Weights of a small transformer language model.
Training: a variant of Muon for these matrices, 706M tokens, 7689 steps.
Each number is 50 + 10 x the weight over the matrix's rms, rounded and kept within 0 to 99. Layers, rows and columns count from 0.

# layer 2 attention query, 768x768, rms 0.0492, rows 352-365, columns 256-511
59 48 51 59 39 62 49 42 53 53 23 56 50 38 85 55 57 35 44 53 56 57 40 25 63 45 60 57 50 41 50 54 54 46 47 40 29 57 56 64 48 49 58 75 30 19 55 44 45 50 51 62 46 50 52 44 64 53 34 28 41 59 44 57 32 45 31 50 44 71 44 18 32 67 51 56 40 30 69 52 67 79 60 42 65 45 48 56 44 38 40 46 49 52 48 39 51 44 43 47 55 56 55 53 47 82 51 53 59 41 42 32 44 35 62 36 67 83 39 61 46 60 34 53 61 59 57 80 34 48 25 70 45 50 53 46 57 24 39 73 59 46 46 43 60 59 73 60 39 53 41 62 32 32 63 55 56 41 43 68 54 33 53 30 43 48 41 61 49 63 36 58 53 62 42 69 52 47 39 46 52 42 33 57 56 30 83 38 83 42 55 71 61 61 41 57 75 43 43 40 49 58 53 39 43 77 64 37 43 95 28 61 38 53 36 40 55 43 61 45 33 65 40 47 59 56 50 46 41 66 24 46 52 65 47 51 53 61 56 64 54 71 44 27 43 56 21 55 45 48 81 45 38 40 51 72
45 37 74 66 53 54 59 42 43 46 40 51 64 55 44 62 47 55 87 40 44 64 42 66 21 53 44 29 52 42 35 66 46 38 15 59 44 57 43 70 42 63 56 23 51 66 68 40 34 52 59 61 43 43 79 37 61 78 38 42 69 44 32 39 44 45 91 58 48 65 18 69 67 42 62 62 53 52 69 47 63 48 52 34 55 57 49 50 57 61 58 70 48 56 55 35 28 58 66 24 52 57 71 59 67 80 32 32 15 58 41 40 34 41 36 35 62 66 34 31 43 32 46 56 36 54 59 51 70 62 44 46 57 29 61 52 71 66 39 35 58 51 22 44 59 43 52 81 54 65 42 24 37 53 63 59 48 44 54 36 57 60 63 48 60 65 50 58 58 36 51 51 78 69 50 42 55 47 39 47 43 47 24 50 70 57 36 44 38 66 24 44 70 47 43 32 31 26 56 28 36 50 71 67 37 57 50 50 33 48 52 52 58 52 61 35 79 39 52 74 47 59 66 56 46 49 49 87 44 49 47 52 66 46 49 41 36 39 49 77 40 67 39 72 52 43 63 66 29 22 58 50 42 24 46 56
37 58 65 53 62 41 52 58 54 88 39 46 55 27 56 79 58 79 57 66 30 20 48 27 40 48 66 46 62 51 50 44 65 43 56 79 59 44 38 55 30 48 21 56 52 37 35 52 67 46 31 37 27 55 48 55 47 49 46 41 70 42 56 52 55 79 34 48 38 24 39 56 78 33 48 81 45 48 68 25 71 50 43 43 81 55 49 32 49 25 43 29 34 42 57 50 29 48 51 49 30 36 56 58 33 65 41 64 70 48 47 59 58 41 58 51 80 40 56 36 51 36 64 34 33 27 54 34 40 56 53 43 40 61 39 59 58 58 91 45 30 68 68 52 41 51 34 49 26 50 50 56 44 41 34 38 52 48 65 55 69 53 70 50 49 27 23 70 45 55 32 51 59 63 34 25 46 37 41 53 53 62 61 17 65 77 58 26 55 43 61 56 49 58 38 44 37 48 65 70 55 44 48 33 25 30 23 36 57 58 52 44 52 37 40 45 64 59 49 36 68 50 32 43 38 48 68 81 54 63 56 37 53 32 69 32 46 46 59 50 39 39 64 55 41 62 79 61 50 36 53 51 55 60 54 71
53 57 84 30 52 55 56 29 40 41 61 60 54 27 50 60 38 48 80 42 42 36 38 36 25 58 55 44 62 41 37 60 48 73 56 53 41 44 36 57 50 30 39 29 52 45 71 31 44 42 35 48 63 54 37 54 35 46 61 44 56 50 18 70 54 78 44 49 46 44 57 56 31 49 41 31 37 43 62 48 46 56 58 51 69 71 50 65 47 47 53 46 56 52 33 59 43 51 41 35 63 48 49 35 24 50 40 57 39 47 75 64 49 51 66 60 58 48 55 55 65 39 50 43 72 30 70 42 34 60 48 54 52 48 34 66 49 62 49 50 39 43 38 27 46 40 73 63 25 58 40 66 53 43 64 65 37 48 41 36 59 46 44 72 39 51 42 35 69 40 44 53 45 57 58 71 44 38 83 37 58 39 40 39 35 51 49 62 55 29 39 59 67 64 44 30 45 63 48 51 50 51 67 36 39 44 56 82 62 40 44 49 45 44 65 49 47 52 46 64 45 62 56 73 48 43 57 73 62 66 47 41 29 48 33 33 38 52 61 20 45 46 27 67 60 55 39 41 46 50 48 47 56 64 57 46
28 59 39 52 46 16 67 61 73 59 29 48 55 32 57 50 61 53 45 59 51 51 29 46 58 32 49 41 50 43 58 38 67 40 31 32 46 43 67 11 71 46 44 43 57 31 72 56 45 42 47 44 70 51 77 53 87 44 35 41 45 49 21 54 37 44 41 52 54 43 29 31 50 45 60 63 63 31 50 46 23 58 35 64 43 71 53 69 48 79 43 57 39 53 28 62 27 54 57 35 33 51 37 46 33 59 53 47 53 57 49 71 54 24 61 34 56 65 65 54 78 39 41 28 73 97 59 22 62 37 59 52 36 42 36 48 54 55 56 63 40 79 39 56 51 68 48 45 68 47 36 54 50 51 48 51 41 60 56 54 47 51 61 35 73 56 37 88 43 60 68 68 31 50 34 41 49 36 44 34 56 41 49 66 67 40 50 65 46 59 53 24 74 55 43 48 50 45 45 28 53 54 31 48 51 33 52 68 50 50 46 76 46 54 29 51 40 74 84 56 92 58 50 30 52 46 53 18 59 24 46 49 39 53 33 48 27 45 59 43 53 71 70 44 41 38 59 38 55 38 50 47 49 54 57 57
39 53 57 24 60 56 56 11 41 17 33 46 47 57 90 53 29 32 78 50 53 64 32 48 82 55 47 47 65 67 59 28 63 52 55 55 72 64 44 50 49 69 65 56 75 67 59 45 65 32 46 64 42 60 32 44 78 59 44 48 58 36 39 58 40 38 36 29 59 50 51 41 60 75 66 68 46 78 34 73 47 42 46 69 66 52 47 52 51 70 37 47 76 16 46 37 76 26 37 26 46 56 43 69 34 51 39 46 53 61 14 46 55 63 30 72 45 59 49 62 45 56 47 32 56 53 65 68 32 49 47 64 47 48 42 35 41 32 57 35 38 58 54 71 52 42 22 51 55 43 50 52 63 65 50 37 50 29 39 58 63 42 40 74 30 64 59 73 85 53 42 37 60 65 57 43 25 41 62 66 54 40 73 61 45 49 29 45 69 78 52 78 68 39 48 40 57 39 54 31 67 51 60 66 38 57 50 47 37 36 67 48 86 33 42 53 60 64 40 67 53 74 62 35 43 39 57 79 62 69 74 37 32 66 72 64 60 53 34 52 52 72 54 62 52 54 35 42 84 47 54 84 51 46 49 46
51 47 57 67 60 50 10 38 37 45 33 72 32 62 71 58 62 35 76 58 31 54 55 42 43 56 56 64 70 49 44 86 39 76 50 35 26 22 52 34 40 51 28 45 79 41 32 57 76 81 57 63 53 43 77 51 67 58 45 44 32 56 41 32 45 57 75 52 64 58 36 42 56 33 80 81 51 87 47 46 59 40 55 40 38 44 54 59 50 62 31 40 45 36 32 75 26 61 61 51 51 56 39 22 30 51 65 48 31 54 47 56 29 46 67 49 69 60 38 60 70 25 18 65 54 52 42 62 49 33 44 53 72 63 65 44 54 56 65 43 44 56 71 66 78 46 35 48 39 57 35 48 66 54 50 58 49 56 35 27 59 45 33 48 67 90 42 48 59 39 37 49 55 40 49 81 53 24 52 91 67 57 54 64 64 35 59 51 66 60 48 41 23 31 28 44 47 61 23 59 48 56 73 68 36 63 54 49 55 37 44 71 57 60 55 59 51 35 71 56 52 36 55 50 26 46 34 57 41 65 44 30 53 60 63 74 55 73 69 47 53 44 43 45 49 63 62 30 58 66 75 51 51 63 45 56
49 61 42 45 23 61 60 14 67 58 53 64 57 41 38 58 49 21 47 82 63 52 55 68 46 65 47 67 32 49 59 52 50 50 45 38 36 34 67 61 64 43 53 55 59 26 46 68 33 33 68 78 48 42 46 55 71 57 52 54 46 62 70 43 32 49 55 61 33 51 54 60 44 62 40 53 44 44 46 48 52 30 48 42 37 61 21 46 61 51 09 53 53 43 64 41 36 60 53 41 60 57 42 64 53 37 34 51 44 34 78 87 48 27 64 69 45 42 39 29 39 63 68 38 60 71 28 64 41 51 28 63 48 41 86 54 55 38 60 69 62 45 51 50 33 39 67 58 50 48 48 52 49 31 79 74 29 60 85 52 61 45 36 66 53 36 43 57 60 60 63 47 59 44 58 47 63 74 41 41 39 60 53 42 54 63 31 37 28 42 29 43 41 33 56 58 35 71 52 33 48 50 35 67 34 43 66 34 63 39 63 38 58 56 42 51 57 44 66 46 58 60 30 46 42 40 21 47 56 54 38 38 45 43 22 53 54 50 21 33 39 42 51 64 61 44 52 72 28 53 38 50 59 59 44 64
56 39 69 68 44 32 62 59 61 30 55 67 47 54 66 48 34 89 39 69 67 47 39 55 81 43 44 41 38 57 25 72 32 46 47 69 54 38 45 53 75 53 52 45 51 36 56 51 43 79 60 44 51 53 60 46 60 33 68 38 84 54 16 47 43 53 65 67 28 31 33 46 30 53 43 59 57 58 50 41 54 62 50 57 38 76 55 36 35 44 40 54 48 56 72 33 65 33 52 49 36 62 97 61 51 66 66 65 66 50 44 54 35 57 32 53 82 45 64 25 36 39 63 64 51 40 70 37 57 69 53 51 54 58 56 63 42 36 61 43 46 43 11 39 66 27 76 61 30 99 84 44 47 38 41 31 54 29 41 42 46 49 22 32 83 36 32 63 64 32 46 70 51 66 43 43 46 43 54 33 40 18 57 58 51 28 60 65 47 58 71 54 70 51 27 60 42 45 65 75 56 60 67 72 53 54 60 57 41 40 49 70 39 41 58 59 38 21 34 57 29 64 59 52 62 40 72 59 25 35 59 41 55 50 41 38 53 61 26 53 54 38 39 57 75 64 45 56 83 54 56 52 61 42 36 29
54 29 71 75 54 63 29 63 45 45 41 47 43 72 79 45 50 52 38 52 74 21 44 69 43 40 61 61 60 47 67 18 50 46 36 62 30 51 37 28 59 39 37 46 53 54 32 47 41 48 52 67 91 31 48 62 48 69 61 59 29 64 46 60 42 51 61 53 53 28 42 35 49 52 84 44 65 52 51 76 39 47 60 47 17 53 37 56 35 60 43 27 35 47 68 57 45 58 65 22 37 41 45 65 62 62 31 36 71 69 69 48 49 52 40 45 44 47 48 37 47 28 51 52 33 40 58 46 48 63 47 61 47 48 68 43 51 64 46 35 43 48 44 34 36 34 35 49 44 26 44 53 28 32 55 52 35 55 32 35 49 28 74 53 68 45 49 22 52 54 44 61 66 55 51 57 47 49 61 78 40 30 50 38 66 60 55 49 22 45 63 66 54 49 58 51 42 67 43 31 45 60 54 48 42 53 68 47 55 43 64 39 57 32 30 62 36 53 66 56 99 68 47 84 53 57 62 61 79 53 67 32 37 36 49 43 46 49 25 55 36 68 48 63 53 26 47 38 39 67 51 62 54 70 53 53
50 25 59 62 46 72 59 38 65 55 57 50 27 57 29 46 49 68 28 45 51 59 55 50 55 40 67 51 59 45 48 53 62 56 59 44 50 49 67 45 27 51 24 25 63 60 55 64 29 64 53 42 71 22 69 56 42 56 31 68 43 42 53 54 77 45 26 53 80 47 43 58 63 30 61 60 46 58 51 64 49 61 53 53 48 21 56 65 26 37 60 37 54 60 49 26 47 45 37 50 47 90 38 63 50 56 62 45 51 70 66 35 59 39 50 44 52 64 43 58 58 67 47 47 27 78 52 58 55 30 46 43 68 55 62 50 68 29 76 65 63 58 69 57 58 34 66 36 56 48 49 60 45 45 40 45 70 40 60 54 14 49 75 54 41 41 59 77 46 69 43 59 45 49 49 57 55 41 73 32 57 40 37 40 60 46 23 46 38 57 54 44 38 44 45 58 44 71 51 32 35 49 46 45 63 68 47 38 48 69 67 26 52 25 69 40 35 50 74 21 68 66 47 31 52 36 63 33 50 57 52 54 50 48 42 25 19 47 46 64 29 33 48 73 55 21 66 64 62 53 52 11 53 38 49 43
25 41 51 25 54 44 32 70 43 32 45 50 52 40 31 29 48 37 55 60 51 64 40 72 54 43 57 78 83 52 52 74 47 59 57 35 55 58 36 56 58 45 56 54 42 67 56 54 54 42 58 57 53 68 49 66 42 61 42 55 53 64 69 34 56 78 54 71 90 42 29 40 47 34 40 51 31 49 60 50 82 24 58 42 42 34 45 30 32 57 65 49 42 52 34 50 67 60 47 72 67 66 50 70 35 52 48 22 36 46 44 25 39 68 37 57 66 34 41 62 58 75 69 43 26 21 36 63 66 49 24 60 24 73 49 43 02 52 32 75 61 52 66 46 38 45 41 44 61 33 47 43 53 40 41 59 57 49 52 37 27 55 56 65 24 62 44 33 75 45 48 36 69 36 57 64 31 48 27 63 55 60 70 55 47 43 21 57 23 39 62 67 51 39 54 62 28 35 67 42 46 59 41 47 38 64 52 57 32 66 88 32 66 63 54 56 66 41 31 81 56 53 41 36 48 52 48 51 45 43 60 32 58 41 63 52 70 07 81 58 35 60 36 75 58 45 55 37 47 60 52 56 47 35 38 44
33 53 33 50 46 40 64 57 70 36 40 29 51 46 35 32 71 54 29 60 73 41 35 44 57 50 57 39 61 42 58 47 35 55 66 49 41 53 56 79 49 52 40 77 53 44 46 52 61 46 48 67 75 60 55 29 65 66 37 13 28 59 56 52 72 37 37 62 51 39 33 54 60 39 55 41 57 51 42 61 56 44 45 44 55 54 49 33 55 45 58 70 54 47 54 41 47 28 40 50 45 52 64 39 70 60 66 66 56 47 53 59 60 54 32 48 63 50 65 60 52 33 60 55 64 55 51 59 45 41 44 46 66 59 46 60 54 30 55 57 51 28 59 48 63 42 60 63 48 32 58 40 64 60 37 55 64 34 34 43 35 40 55 66 54 53 64 64 73 43 57 46 26 56 42 54 75 66 62 61 57 86 42 70 54 55 31 47 48 47 42 49 47 73 26 43 57 29 53 53 62 64 60 40 47 56 40 46 58 42 71 66 24 55 38 63 44 67 45 66 59 76 45 62 35 39 27 42 59 42 48 28 34 43 24 40 57 81 71 45 36 38 46 45 75 37 50 45 81 54 49 65 51 34 70 53
59 26 50 51 34 19 44 65 37 55 52 53 53 66 71 75 44 77 49 42 67 49 58 59 53 58 39 53 64 55 50 43 36 55 64 64 47 69 44 56 65 39 65 51 32 42 45 52 60 65 53 54 46 40 56 44 55 73 69 42 51 35 50 58 55 20 63 56 50 56 67 68 42 57 50 44 35 37 39 43 73 44 40 64 50 58 56 37 26 38 33 39 44 67 58 76 66 35 41 47 54 40 57 48 55 52 55 58 41 55 63 42 46 43 46 45 69 49 33 65 82 37 65 60 45 66 47 72 41 17 71 36 54 29 42 38 46 51 34 23 57 35 55 60 22 14 73 49 41 58 38 52 39 45 59 68 54 74 60 45 30 33 51 45 34 37 44 63 58 56 40 46 60 00 41 52 73 48 65 26 66 43 59 17 46 40 32 39 53 39 37 28 58 56 35 45 42 82 61 37 39 57 44 34 63 56 65 51 47 59 41 48 42 65 48 77 68 12 44 34 65 36 42 39 52 58 54 38 41 51 52 51 44 60 52 53 45 70 67 47 30 66 47 43 64 67 53 51 78 63 33 47 44 80 51 50
# layer 2 attention key, 768x768, rms 0.0466, rows 352-364, columns 256-511
68 56 69 51 69 29 63 72 31 51 69 51 54 62 42 53 65 59 61 45 43 29 43 61 32 41 59 69 52 56 51 68 47 47 40 64 64 53 49 34 55 69 35 46 65 65 59 58 38 66 57 45 26 51 37 42 53 50 40 33 65 23 65 52 75 59 54 49 34 60 57 44 78 55 54 58 40 30 49 44 49 38 30 34 57 75 49 40 44 37 65 42 60 38 24 54 72 24 66 51 51 30 35 45 69 42 57 40 66 42 50 50 67 50 37 42 45 40 45 45 43 49 50 34 53 39 58 41 60 66 59 75 59 25 48 59 43 62 40 61 40 58 46 62 42 45 38 46 40 64 53 42 54 38 48 63 45 37 44 30 75 66 56 72 33 57 68 51 46 53 21 41 55 31 44 46 32 38 41 36 75 52 57 50 45 54 39 55 28 48 44 53 65 36 70 74 52 40 33 51 46 60 62 42 47 43 52 79 61 25 35 48 65 44 81 24 41 30 40 58 70 18 56 37 67 59 50 64 64 44 53 53 39 42 42 58 41 67 60 33 60 54 50 55 47 38 34 45 56 53 52 68 47 67 53 57
25 58 72 43 27 70 66 43 47 28 51 52 44 44 29 39 35 48 32 49 61 73 62 49 51 27 55 49 57 70 69 47 57 60 71 40 77 41 78 35 55 39 55 61 30 57 39 54 67 47 34 44 30 41 31 45 46 33 36 47 31 57 40 39 45 54 36 29 68 58 72 53 71 75 66 50 50 36 50 41 27 44 64 52 52 69 60 60 48 52 53 40 45 49 29 52 80 62 59 47 57 37 44 52 36 26 68 36 71 60 73 45 76 37 63 54 40 33 73 38 69 68 67 63 55 20 60 49 37 56 45 48 43 45 43 45 64 45 53 33 45 66 73 47 74 47 55 68 45 43 60 41 39 57 33 29 47 19 65 56 51 49 45 90 44 57 26 52 42 71 40 52 31 37 36 47 51 52 37 53 50 66 76 53 43 62 58 60 39 44 45 38 19 20 45 53 42 63 59 44 38 57 67 38 49 53 39 59 55 44 48 51 58 45 78 32 54 64 57 49 33 55 54 49 70 51 53 40 63 40 40 61 46 18 38 55 60 68 49 43 46 45 54 46 56 38 53 64 49 63 68 50 61 70 56 38
50 68 26 53 38 35 43 34 52 50 53 37 61 46 54 53 23 43 59 30 41 46 59 39 26 24 33 39 67 59 63 47 22 47 57 77 45 35 51 91 55 52 61 50 49 54 49 55 42 54 62 59 60 56 39 38 36 64 60 60 48 39 68 32 47 30 60 43 61 65 52 33 57 43 56 35 44 38 60 60 37 39 60 64 20 62 51 68 51 64 61 42 53 83 37 58 52 52 45 37 68 54 59 67 73 26 44 21 55 45 51 52 20 51 53 46 10 40 48 69 57 65 62 60 57 48 56 52 60 61 62 36 58 40 67 45 54 53 35 74 39 64 50 53 58 55 34 63 71 31 85 55 47 44 53 47 35 62 32 35 10 67 41 56 83 60 74 51 65 34 54 64 39 47 70 80 45 43 46 49 37 62 40 81 53 33 48 62 42 30 55 54 40 40 38 59 64 49 73 38 65 50 66 58 58 33 59 59 26 63 46 46 36 53 54 58 47 55 56 44 33 46 44 68 57 42 58 40 60 52 63 60 46 25 63 53 47 29 35 49 60 64 56 22 44 53 47 71 43 58 46 38 23 59 48 48
46 28 32 59 58 57 44 33 70 57 45 56 60 37 82 38 60 60 40 36 46 99 54 60 59 51 54 50 52 48 48 48 29 61 39 57 73 60 54 56 46 54 59 68 48 59 32 52 61 74 33 63 44 29 53 37 62 49 42 50 49 46 32 68 43 53 56 66 72 55 59 40 37 55 51 65 48 49 64 50 68 62 45 61 59 35 40 47 38 50 16 67 73 47 39 35 62 25 39 67 45 72 53 43 50 57 54 61 57 31 15 49 57 55 47 37 61 64 44 58 33 39 62 40 23 76 49 30 51 66 62 47 35 34 38 57 52 29 77 49 60 41 65 66 63 66 43 60 43 51 54 43 66 43 50 33 71 47 58 70 48 19 38 42 44 47 28 50 56 51 52 50 36 26 44 45 67 50 34 72 66 50 50 39 48 50 41 51 51 79 64 51 45 53 37 83 56 50 50 56 67 56 49 81 29 33 65 41 40 59 32 43 47 39 36 36 14 64 45 58 46 66 50 33 27 39 52 60 64 53 33 42 50 58 45 49 77 51 44 63 48 63 61 56 26 44 59 52 56 66 38 62 66 35 46 76
54 35 47 70 53 67 45 68 41 58 62 38 50 55 37 48 55 77 48 48 47 46 33 34 52 59 52 51 40 62 36 57 47 50 48 42 52 59 43 56 52 66 42 53 53 67 34 32 30 43 14 68 28 42 45 61 39 36 66 65 48 64 73 60 45 31 36 50 55 53 47 88 60 53 67 39 57 64 33 45 64 39 55 48 48 21 42 52 67 19 57 59 40 30 52 82 71 39 57 82 55 60 40 63 43 47 26 44 75 65 19 34 54 59 59 54 44 51 49 53 36 61 60 58 49 38 53 54 49 73 44 40 48 57 42 67 52 69 46 45 53 39 44 64 68 43 31 76 58 53 75 46 49 54 39 39 42 52 42 35 46 56 49 57 45 51 53 29 32 53 37 30 63 23 45 46 39 30 48 63 34 51 54 35 60 65 48 39 52 45 49 68 63 40 38 57 56 39 56 52 55 43 79 51 65 59 54 44 42 58 68 41 47 57 68 42 58 44 54 40 58 41 29 68 49 49 36 43 40 60 66 61 54 29 84 54 65 56 54 32 44 43 41 41 62 48 37 42 36 58 56 75 54 67 28 40
75 31 43 55 48 66 27 63 50 68 69 51 50 37 69 37 75 67 51 65 54 56 43 57 39 35 63 48 64 32 30 56 23 47 41 27 42 49 54 36 39 59 45 59 48 62 48 74 48 77 29 51 51 36 48 50 41 44 54 54 36 57 56 60 59 66 41 62 67 68 63 46 73 28 71 43 42 61 40 45 42 61 42 37 42 52 32 70 63 28 61 66 45 55 25 02 49 56 66 63 09 62 52 28 43 38 72 40 65 43 41 53 35 27 43 54 70 82 58 44 58 41 15 59 47 57 52 51 57 63 54 61 32 62 59 54 54 62 53 53 55 52 41 44 43 49 54 33 75 81 30 11 36 59 59 36 67 32 58 40 27 60 59 31 40 50 50 39 13 48 56 55 27 69 52 57 51 42 51 53 37 45 34 59 54 63 35 72 59 32 52 45 60 50 30 35 79 36 25 54 52 48 44 42 32 55 55 80 52 68 70 74 29 49 44 35 38 37 51 44 60 48 51 52 70 54 38 37 64 46 47 51 71 48 47 56 50 43 49 28 34 50 39 29 45 53 48 55 47 38 36 58 76 39 35 35
51 57 54 52 49 18 73 59 50 56 71 43 47 40 49 33 60 47 29 31 61 27 56 53 58 29 23 55 40 47 50 44 49 36 26 37 67 68 52 28 37 54 80 44 39 55 45 60 41 48 49 41 48 62 61 30 44 16 51 42 46 51 49 61 69 71 32 62 51 66 57 33 37 55 46 41 52 28 64 47 36 50 60 73 54 60 34 51 68 50 58 46 56 51 77 50 45 36 35 57 64 69 15 41 52 49 64 46 51 52 37 55 62 48 65 38 57 51 72 52 28 45 61 37 35 26 62 50 38 39 54 43 40 42 37 54 47 41 46 44 47 47 46 32 47 49 74 35 51 42 42 71 50 56 65 45 48 44 67 66 42 53 54 67 22 50 44 41 30 50 49 45 54 65 47 16 56 49 33 17 40 61 45 45 44 64 43 50 54 40 56 59 68 60 58 51 45 39 73 40 48 50 49 43 45 48 32 62 35 36 12 30 28 74 44 52 68 60 45 45 33 49 60 27 48 53 56 31 58 33 59 57 44 55 30 35 41 21 29 46 44 44 75 49 27 55 48 71 58 34 33 52 41 37 44 58
27 39 68 47 63 73 45 45 55 41 43 39 31 44 37 27 49 53 50 49 59 52 61 44 51 56 64 49 66 32 48 24 41 63 69 52 50 51 34 57 21 68 45 48 16 59 70 44 51 69 47 62 40 45 59 63 35 35 57 42 60 46 66 72 69 60 52 48 46 50 23 50 69 61 60 41 46 39 67 63 64 50 17 68 65 66 47 49 45 36 42 47 50 47 23 48 60 41 54 43 49 26 62 36 41 33 52 52 32 45 34 33 43 49 39 41 68 46 69 61 48 35 58 33 61 56 47 37 60 54 62 60 51 54 44 44 80 37 18 37 53 48 40 56 37 43 30 66 61 61 40 46 55 48 68 51 54 55 53 50 52 51 41 57 65 29 51 43 46 58 56 50 56 59 64 51 45 44 38 50 57 32 61 54 35 35 40 28 50 45 64 58 52 66 41 75 54 44 32 53 62 56 42 27 57 55 62 45 48 56 50 79 39 53 41 55 67 55 55 72 40 47 26 55 60 47 52 39 39 38 42 57 59 65 64 43 39 48 46 50 54 64 55 56 37 66 29 42 58 66 43 35 44 58 49 63
72 48 48 40 35 58 54 50 68 56 52 31 57 38 34 35 74 52 50 51 45 67 62 33 26 37 42 20 44 65 68 52 52 36 62 65 57 41 53 73 21 62 58 55 36 65 68 45 71 46 47 52 68 73 38 33 71 38 42 45 41 46 41 51 66 35 44 38 82 43 49 57 66 70 63 48 68 68 56 36 71 31 63 47 46 07 64 63 56 58 59 35 60 20 49 82 56 60 26 36 62 43 46 15 65 45 58 48 42 47 58 43 60 58 61 43 32 54 37 56 47 41 23 58 52 49 40 48 34 33 47 26 32 46 43 44 57 48 41 50 24 51 42 52 52 32 38 52 61 36 29 34 47 68 56 46 53 47 64 60 48 55 51 54 15 69 52 59 45 50 63 36 55 30 30 68 70 54 86 45 64 74 33 39 59 40 61 62 47 59 24 64 49 49 39 48 43 27 52 63 54 49 49 42 52 43 63 56 52 69 51 42 36 70 55 35 37 49 59 59 44 62 50 34 45 49 30 42 58 74 49 60 49 14 43 53 40 49 73 50 38 49 62 48 57 35 53 15 36 38 38 44 41 42 77 62
74 47 62 54 65 58 73 54 48 66 51 54 84 49 42 33 57 76 47 83 67 64 46 43 39 50 53 44 39 47 26 62 32 49 54 67 56 45 16 57 44 60 59 35 43 30 26 71 43 44 60 64 55 71 62 38 58 38 45 42 59 45 83 43 66 51 57 33 45 54 70 47 32 67 34 37 63 48 75 53 54 64 38 46 68 51 47 39 65 50 52 45 65 41 43 54 36 55 38 50 59 46 52 52 57 49 50 76 38 40 43 50 29 53 57 67 54 49 57 55 44 50 49 38 56 68 49 38 62 42 65 43 66 54 60 61 61 47 43 53 70 44 60 39 60 59 45 52 58 63 58 83 57 57 56 46 37 56 56 64 27 84 48 50 44 35 49 57 58 30 55 36 41 56 52 39 65 43 64 41 27 38 41 55 56 54 42 36 48 33 32 37 57 37 56 58 61 33 64 70 42 33 38 42 50 50 37 68 40 38 64 47 38 49 34 58 40 48 56 55 35 69 60 53 50 40 28 51 55 56 40 43 65 51 50 56 23 59 40 77 27 18 38 19 41 76 37 48 55 48 36 45 55 54 56 41
56 62 44 34 73 47 55 33 32 48 57 54 53 48 29 66 30 44 43 67 47 45 51 49 35 79 48 59 40 31 54 66 44 48 57 47 33 47 45 45 50 72 59 62 37 60 49 49 40 35 49 51 39 65 32 46 40 43 67 32 49 78 31 46 16 62 73 41 28 41 62 56 39 44 38 53 55 36 67 33 14 25 58 54 38 64 38 42 32 57 59 55 61 45 40 52 61 36 66 36 46 36 86 55 56 48 41 33 71 56 41 47 25 80 50 56 52 51 39 65 46 49 46 52 63 43 45 60 43 84 39 58 39 59 56 48 54 43 41 52 57 35 47 42 38 55 50 55 67 56 59 47 34 53 59 66 48 68 34 49 67 39 51 39 52 46 83 44 44 58 42 58 51 49 58 45 45 61 48 51 31 45 65 38 52 49 58 51 46 39 36 37 40 66 69 45 50 41 53 56 59 30 35 47 38 34 34 42 57 41 58 72 55 46 61 54 40 54 44 62 41 56 37 68 55 64 45 46 54 50 77 27 51 59 49 68 77 66 50 45 60 38 48 38 46 55 34 55 26 50 61 66 63 70 74 60
53 39 65 70 63 53 57 39 60 41 56 46 44 47 65 75 41 62 46 52 30 38 76 19 48 50 51 24 47 28 34 43 40 60 50 61 36 81 53 26 60 26 58 67 55 23 51 57 67 63 50 34 69 39 36 42 52 55 44 44 50 49 40 70 76 50 51 38 58 43 89 33 25 60 50 59 52 49 47 46 22 75 67 42 73 83 57 61 62 38 47 47 40 58 55 58 44 46 68 36 45 41 39 18 46 48 52 56 62 48 68 63 47 62 60 32 53 29 57 69 47 32 22 37 53 74 52 36 55 52 67 71 35 42 56 76 85 65 47 28 77 26 59 50 49 37 39 47 53 54 66 57 28 71 56 49 34 33 52 68 55 43 43 40 48 33 67 43 62 63 47 56 38 61 60 61 42 50 47 52 45 39 54 61 56 48 57 64 27 62 44 58 58 48 52 31 58 52 36 66 36 55 48 41 45 32 53 20 63 46 22 48 43 47 49 30 28 53 54 41 59 52 49 52 35 57 49 46 50 67 59 44 51 50 40 31 41 64 54 64 37 40 44 36 56 82 48 62 66 55 85 47 69 61 36 34
59 42 59 36 29 42 35 71 49 49 53 68 56 33 60 41 43 47 62 33 57 47 48 42 33 56 53 37 32 71 53 32 41 55 18 57 59 56 61 56 29 69 64 36 45 59 57 46 31 51 56 55 22 47 60 51 35 31 66 64 45 55 56 56 50 51 66 46 58 37 58 44 58 53 37 55 33 39 66 36 55 42 67 52 61 41 54 51 51 28 47 36 53 37 45 50 43 55 63 54 38 59 57 51 58 47 66 52 67 53 19 35 62 25 59 57 30 50 60 54 56 51 52 39 48 44 50 43 48 61 47 50 44 21 48 48 42 46 76 38 42 60 46 42 60 46 27 32 31 51 42 61 59 37 37 47 54 54 48 50 66 59 48 56 36 49 50 51 45 50 52 28 81 30 62 51 43 51 48 43 46 26 50 35 64 53 79 56 50 49 40 38 49 49 51 58 25 49 52 68 44 47 49 60 38 49 59 63 46 24 46 58 47 39 56 52 38 35 72 47 56 46 44 49 63 25 54 54 46 55 45 52 33 44 57 54 32 48 35 60 42 62 57 44 38 48 45 57 47 48 27 52 55 49 33 46